Each number is 200 + 20 x the weight over the matrix's rms, rounded and kept within 0 to 999. Layers, rows and columns count from 0.

# layer 8 MLP down (transposed), 896x224, rms 0.287, rows 283-311, columns 112-167
202,199,202,195,198,203,199,200,199,197,202,200,200,203,202,204,202,200,202,201,199,199,203,201,198,200,199,200,204,198,200,200,198,202,200,205,200,198,201,199,200,200,200,200,201,199,201,201,199,201,203,199,200,199,201,195
176,207,221,206,160,212,192,172,201,205,198,210,221,222,241,209,214,214,170,241,220,235,191,224,231,162,185,227,237,216,200,202,213,186,197,209,192,199,219,187,196,192,193,190,209,232,199,205,213,219,214,216,220,189,224,192
204,206,215,178,219,203,157,217,215,180,188,184,232,248,176,222,171,231,188,216,215,190,190,235,229,217,219,220,185,182,189,207,171,181,194,225,214,192,189,189,181,205,219,163,184,193,146,204,193,231,212,212,197,175,181,183
205,224,193,216,146,193,211,212,225,186,206,197,188,218,204,216,187,235,218,195,201,211,155,173,186,219,215,185,212,185,225,246,146,132,206,249,214,184,200,174,212,176,208,222,139,206,209,208,206,206,210,175,184,197,206,172
205,193,131,198,217,192,177,179,230,206,194,227,226,213,216,197,192,187,230,207,181,195,192,177,187,227,201,197,216,191,206,245,189,220,205,220,183,200,197,192,193,165,203,217,171,158,199,186,171,183,219,210,213,216,211,209
203,150,196,204,212,176,195,200,224,198,193,187,212,201,202,229,211,219,190,207,155,209,206,212,217,215,197,190,201,223,177,248,190,178,211,213,198,201,183,199,190,181,189,200,230,210,196,217,194,181,200,188,211,221,199,219
193,198,195,197,219,202,217,228,212,201,169,200,198,213,218,215,208,199,215,200,192,190,197,187,206,206,222,226,180,195,193,216,165,191,178,189,159,213,195,175,203,218,199,212,200,184,212,186,208,140,205,194,240,171,190,199
190,188,184,213,199,219,212,214,213,205,199,213,203,220,197,197,226,194,204,187,198,195,215,234,188,212,203,227,201,169,201,186,192,232,192,203,236,208,247,210,208,211,215,185,179,204,173,219,227,202,213,226,217,160,193,201
164,181,203,187,220,208,224,194,153,200,179,176,192,191,194,196,191,208,199,195,177,195,228,204,213,200,206,178,189,196,205,183,236,194,172,183,236,210,216,212,191,207,204,199,213,200,197,201,229,211,200,177,134,204,227,212
235,195,227,214,189,190,169,187,209,201,232,205,211,195,172,161,187,238,181,183,195,215,171,194,192,223,180,207,214,201,207,227,210,225,231,171,201,195,206,187,192,184,244,168,195,161,190,222,167,231,179,181,217,168,223,204
205,173,187,185,199,220,208,213,210,216,212,201,209,179,216,205,199,163,215,198,214,178,189,186,187,187,211,223,171,213,201,175,245,188,207,195,256,188,221,199,196,197,184,212,198,199,206,208,186,161,201,186,169,168,252,215
206,187,214,200,194,192,204,193,211,214,189,197,190,197,199,193,223,233,200,215,214,204,204,199,184,200,213,198,209,194,220,205,197,198,196,205,201,197,196,221,189,199,216,212,184,204,211,205,189,199,190,194,202,188,196,191
227,237,182,180,199,209,193,215,245,198,208,185,192,198,193,216,160,178,177,206,159,252,200,146,185,199,191,225,150,216,229,195,224,224,224,197,240,185,182,200,184,209,171,228,182,236,234,182,163,215,190,193,168,176,219,179
200,191,213,174,182,171,195,168,213,210,246,208,168,235,203,194,214,163,179,216,176,200,222,242,167,178,204,225,148,176,188,226,197,222,164,168,221,233,164,230,212,208,185,205,205,202,215,211,197,253,228,191,198,213,224,260
215,215,192,242,210,209,200,207,172,192,210,200,193,198,188,191,188,200,168,195,168,201,225,213,214,185,203,203,191,170,183,213,196,213,173,194,207,207,201,220,182,196,199,189,193,202,211,164,160,254,210,201,212,211,209,197
191,215,188,184,237,175,189,217,158,199,181,186,189,203,198,206,193,201,206,200,218,183,178,209,203,190,229,191,164,205,190,215,184,225,199,194,182,187,215,211,211,195,216,191,199,216,198,176,181,91,196,212,189,247,223,174
195,231,197,186,209,189,227,210,229,196,241,182,196,222,202,188,182,210,235,212,221,202,205,181,186,198,207,204,209,213,195,194,186,247,251,196,208,190,234,208,222,179,210,218,180,191,177,202,196,279,215,193,200,204,200,170
172,187,174,227,205,234,208,197,191,204,197,219,221,203,145,173,168,222,178,184,218,182,228,233,193,242,190,208,199,190,207,194,207,182,195,188,210,214,139,200,186,179,221,203,193,205,207,191,190,184,210,194,208,198,200,190
201,201,197,176,214,176,231,188,218,190,207,188,197,201,204,199,241,224,197,180,190,204,208,168,198,183,200,186,187,201,177,216,215,210,231,189,212,241,179,184,203,218,200,157,212,236,195,230,212,171,192,195,186,198,191,181
245,176,171,214,172,239,234,210,204,175,211,216,205,213,220,178,196,172,210,188,184,209,193,192,258,174,256,173,176,183,179,234,197,206,224,154,179,210,160,190,181,239,228,172,217,198,172,212,189,197,180,196,205,175,174,196
201,201,201,199,200,199,201,200,200,199,201,201,199,200,199,200,201,200,201,200,200,200,200,201,201,201,199,200,201,201,202,200,200,200,199,200,202,199,201,198,199,201,200,200,199,199,200,199,201,201,200,200,201,200,200,200
201,191,193,140,196,192,186,205,188,217,183,181,165,230,191,181,202,181,150,204,213,227,234,201,152,172,194,196,233,187,210,172,198,224,225,200,200,197,184,155,171,199,204,196,176,202,240,157,232,250,182,177,193,215,185,197
199,199,199,199,202,202,199,202,201,203,201,202,198,202,202,200,203,200,201,201,201,199,206,201,201,198,200,198,202,199,201,203,200,199,200,199,200,199,199,198,199,199,197,200,199,197,203,204,200,199,199,200,202,198,201,201
209,212,188,199,198,229,214,181,192,160,192,218,220,191,199,178,192,208,195,213,193,215,195,203,170,217,200,194,210,181,184,186,186,211,198,206,212,202,211,200,197,195,204,215,194,203,202,211,201,166,202,196,203,211,199,224
181,161,207,173,192,212,199,242,174,202,213,168,208,175,205,211,247,189,215,241,186,193,225,185,207,177,162,204,201,214,184,202,185,207,198,208,178,140,171,203,183,152,173,145,201,212,194,194,196,210,168,194,205,177,205,218
219,186,198,207,167,194,208,195,174,215,215,236,190,189,192,241,241,167,177,211,206,209,204,190,198,189,222,231,213,193,178,209,211,231,185,168,186,210,165,172,207,194,222,190,194,167,183,195,202,192,223,222,196,200,179,215
201,173,217,220,217,193,205,165,217,222,210,185,201,201,192,206,189,200,215,198,202,219,166,192,202,217,191,208,195,203,229,185,210,188,214,195,189,173,195,199,211,182,218,203,209,223,202,199,222,198,190,208,191,217,195,204
218,242,179,192,226,224,189,175,196,193,220,210,224,206,198,232,177,197,188,226,215,183,186,221,192,187,160,181,216,209,200,185,199,193,211,199,156,216,187,197,214,228,228,217,194,169,194,176,181,160,177,220,196,198,220,189
205,183,162,216,211,223,214,196,193,181,184,212,196,173,216,211,192,215,223,201,215,199,178,237,194,188,185,219,202,216,186,223,217,214,183,224,170,225,178,171,222,219,202,197,219,203,205,193,199,130,217,179,199,220,228,234
# layer 8 MLP up, 896x224, rms 0.383, rows 284-312, columns 112-167
223,166,210,183,130,232,199,209,180,222,174,198,238,201,195,173,197,233,173,174,177,186,201,243,208,166,185,210,192,210,207,223,212,209,167,167,180,181,205,198,197,181,190,209,201,240,217,256,201,192,238,221,212,203,166,198
218,159,186,212,192,191,210,207,229,217,182,216,200,243,203,170,205,213,188,183,168,169,199,230,193,186,176,205,172,230,170,221,181,150,204,232,220,201,208,198,198,247,225,220,168,196,219,204,203,199,183,209,192,149,194,189
181,204,167,200,193,205,171,206,215,181,138,178,197,214,220,193,176,191,222,168,219,222,166,212,172,209,184,167,208,207,212,228,185,164,199,249,225,236,207,188,207,213,218,208,189,175,208,215,222,177,208,204,174,203,172,215
226,234,153,183,217,195,217,170,168,149,205,228,212,206,220,175,173,198,243,228,220,183,202,205,198,220,202,213,185,215,167,213,217,235,184,199,197,207,194,209,218,175,183,184,131,181,208,228,184,189,194,216,198,196,210,226
219,186,202,194,204,203,191,198,203,204,180,195,188,187,208,165,212,234,197,169,168,193,211,198,179,183,193,179,199,227,205,217,211,217,211,192,195,187,211,210,218,184,170,171,220,203,195,213,228,222,219,204,226,181,203,167
206,179,187,219,204,193,138,148,199,217,225,178,212,226,203,170,203,208,196,217,191,187,198,195,204,212,181,183,230,216,200,239,203,217,175,201,230,194,178,169,182,207,198,213,212,208,183,174,204,199,178,207,211,196,209,205
207,227,192,199,179,184,183,213,216,185,182,196,214,189,172,213,172,177,205,199,225,189,211,213,240,191,183,190,175,231,208,185,206,235,216,205,195,217,173,194,163,189,192,234,182,204,211,188,187,205,190,174,177,208,214,211
223,210,219,232,195,229,162,199,209,189,173,220,214,221,212,210,210,218,197,194,189,231,235,201,206,203,189,202,222,180,172,213,208,187,173,202,207,178,223,198,195,196,224,216,188,242,199,196,212,206,198,206,174,154,196,178
203,169,174,222,203,198,210,224,197,231,193,215,209,210,180,185,199,208,238,184,225,157,201,218,151,211,208,163,246,189,188,174,247,183,147,210,222,188,164,186,182,235,156,248,164,195,183,162,181,202,225,184,208,242,241,201
194,220,186,164,189,196,197,183,187,207,180,195,161,171,184,186,184,191,206,212,232,199,236,200,183,192,194,223,192,182,199,189,212,209,235,228,223,174,190,192,194,197,222,218,180,201,223,229,191,196,247,213,248,171,206,195
191,213,206,214,205,196,200,183,202,185,177,197,177,219,208,204,202,187,202,209,192,197,195,194,194,192,182,230,205,184,201,203,189,194,188,215,219,187,202,196,209,201,206,208,197,203,201,216,191,188,204,205,203,196,189,201
162,235,217,189,203,192,170,184,178,215,196,221,212,176,167,216,193,207,189,243,202,228,181,200,217,254,208,239,166,212,219,181,253,216,214,211,241,201,180,194,201,138,213,178,177,212,218,208,203,247,237,257,177,165,152,197
200,220,174,163,205,180,204,198,213,196,231,176,201,172,208,192,200,211,226,216,195,204,210,200,183,272,175,189,196,197,190,234,190,254,241,205,168,252,215,171,197,162,207,196,147,243,224,172,210,198,205,220,179,232,185,202
225,192,157,225,199,187,212,194,176,195,164,208,229,220,202,198,197,201,198,200,182,181,210,224,207,181,198,202,145,213,269,194,199,167,202,209,198,171,223,177,218,132,206,209,193,211,230,180,183,198,207,196,194,202,219,220
211,196,198,225,209,224,190,174,209,196,205,211,197,202,217,196,189,192,217,200,209,211,191,174,215,195,192,221,213,222,199,204,201,202,194,209,208,185,202,192,202,195,205,205,192,203,211,159,186,195,186,211,188,188,200,204
161,230,193,166,197,180,185,197,201,214,206,215,202,192,186,203,201,224,206,222,244,177,204,219,219,198,217,218,211,185,217,179,206,173,204,211,224,219,223,198,202,208,236,225,196,215,197,221,175,186,219,245,211,217,214,214
221,177,218,206,173,181,197,200,175,194,210,197,213,181,200,244,204,182,152,202,186,200,199,186,203,190,174,228,203,200,176,190,188,188,217,223,205,250,232,208,209,195,198,183,222,207,220,228,156,225,214,193,186,193,171,175
196,210,217,231,224,184,200,204,175,193,166,228,247,211,218,194,165,209,192,188,213,232,210,184,200,213,215,170,197,143,217,183,232,175,199,200,196,218,176,206,165,210,185,203,183,204,224,218,203,216,202,163,226,203,221,229
199,158,145,209,196,196,198,176,190,184,194,211,168,214,182,188,196,163,255,204,213,223,190,204,191,195,178,213,183,223,165,246,171,270,209,183,235,207,189,208,227,194,213,212,191,191,256,187,205,203,194,224,192,227,210,180
199,198,200,200,202,202,201,199,201,202,200,199,200,199,201,198,199,200,201,201,200,200,200,200,200,200,199,199,200,200,200,200,199,200,200,201,201,201,200,200,199,200,200,200,198,200,200,199,200,199,203,201,200,199,201,199
243,161,244,219,168,225,202,191,168,212,211,228,192,166,206,195,191,225,187,200,205,193,192,214,178,197,198,221,179,199,179,172,205,194,211,190,202,231,254,210,242,169,213,182,225,185,196,173,155,218,214,210,193,144,249,206
201,200,199,201,199,194,197,202,201,201,197,198,201,202,202,200,198,200,199,198,202,200,195,200,200,204,197,198,200,201,198,200,202,198,202,202,201,203,202,201,200,201,201,202,202,201,201,198,197,200,196,201,197,198,204,201
218,195,189,210,210,201,200,219,163,228,208,178,211,186,211,212,197,196,173,218,207,205,218,198,183,217,205,180,214,211,201,214,201,221,194,205,183,198,186,202,185,205,203,198,191,192,193,208,221,204,203,220,187,188,212,178
182,192,167,173,190,217,152,231,169,190,192,204,179,165,204,178,218,203,212,213,202,200,231,258,243,193,214,160,222,206,210,161,266,224,236,212,183,153,207,206,175,166,245,210,218,186,167,229,233,195,190,193,230,195,178,212
206,154,200,158,166,191,212,210,202,189,208,208,175,165,173,190,156,180,179,222,199,225,170,195,184,202,166,232,203,212,222,171,230,213,230,197,191,218,199,134,228,203,227,203,175,231,213,196,186,193,225,211,174,212,233,194
218,165,178,215,170,192,213,173,167,187,211,227,245,181,215,205,212,205,212,216,202,221,188,179,164,166,193,237,225,221,176,222,200,196,189,192,205,161,220,227,232,209,218,239,216,195,176,184,189,212,253,216,152,182,205,223
214,188,199,188,229,186,223,204,199,186,212,200,230,223,188,168,185,221,215,202,213,166,221,159,163,192,218,199,234,243,205,176,211,196,177,162,189,218,175,258,233,197,172,197,184,207,205,243,210,202,223,214,196,190,189,187
171,195,193,222,207,190,190,183,225,186,209,155,210,203,123,203,176,166,196,198,192,177,199,183,223,197,220,207,191,183,189,209,176,198,238,177,194,188,228,221,204,191,219,197,185,217,217,203,189,185,190,222,167,224,221,169
199,202,203,198,198,197,199,199,200,201,200,198,202,201,198,200,199,201,200,199,199,200,200,198,200,198,199,201,200,200,201,196,199,200,201,200,200,198,200,201,199,195,197,200,202,200,202,198,201,200,203,201,200,200,200,201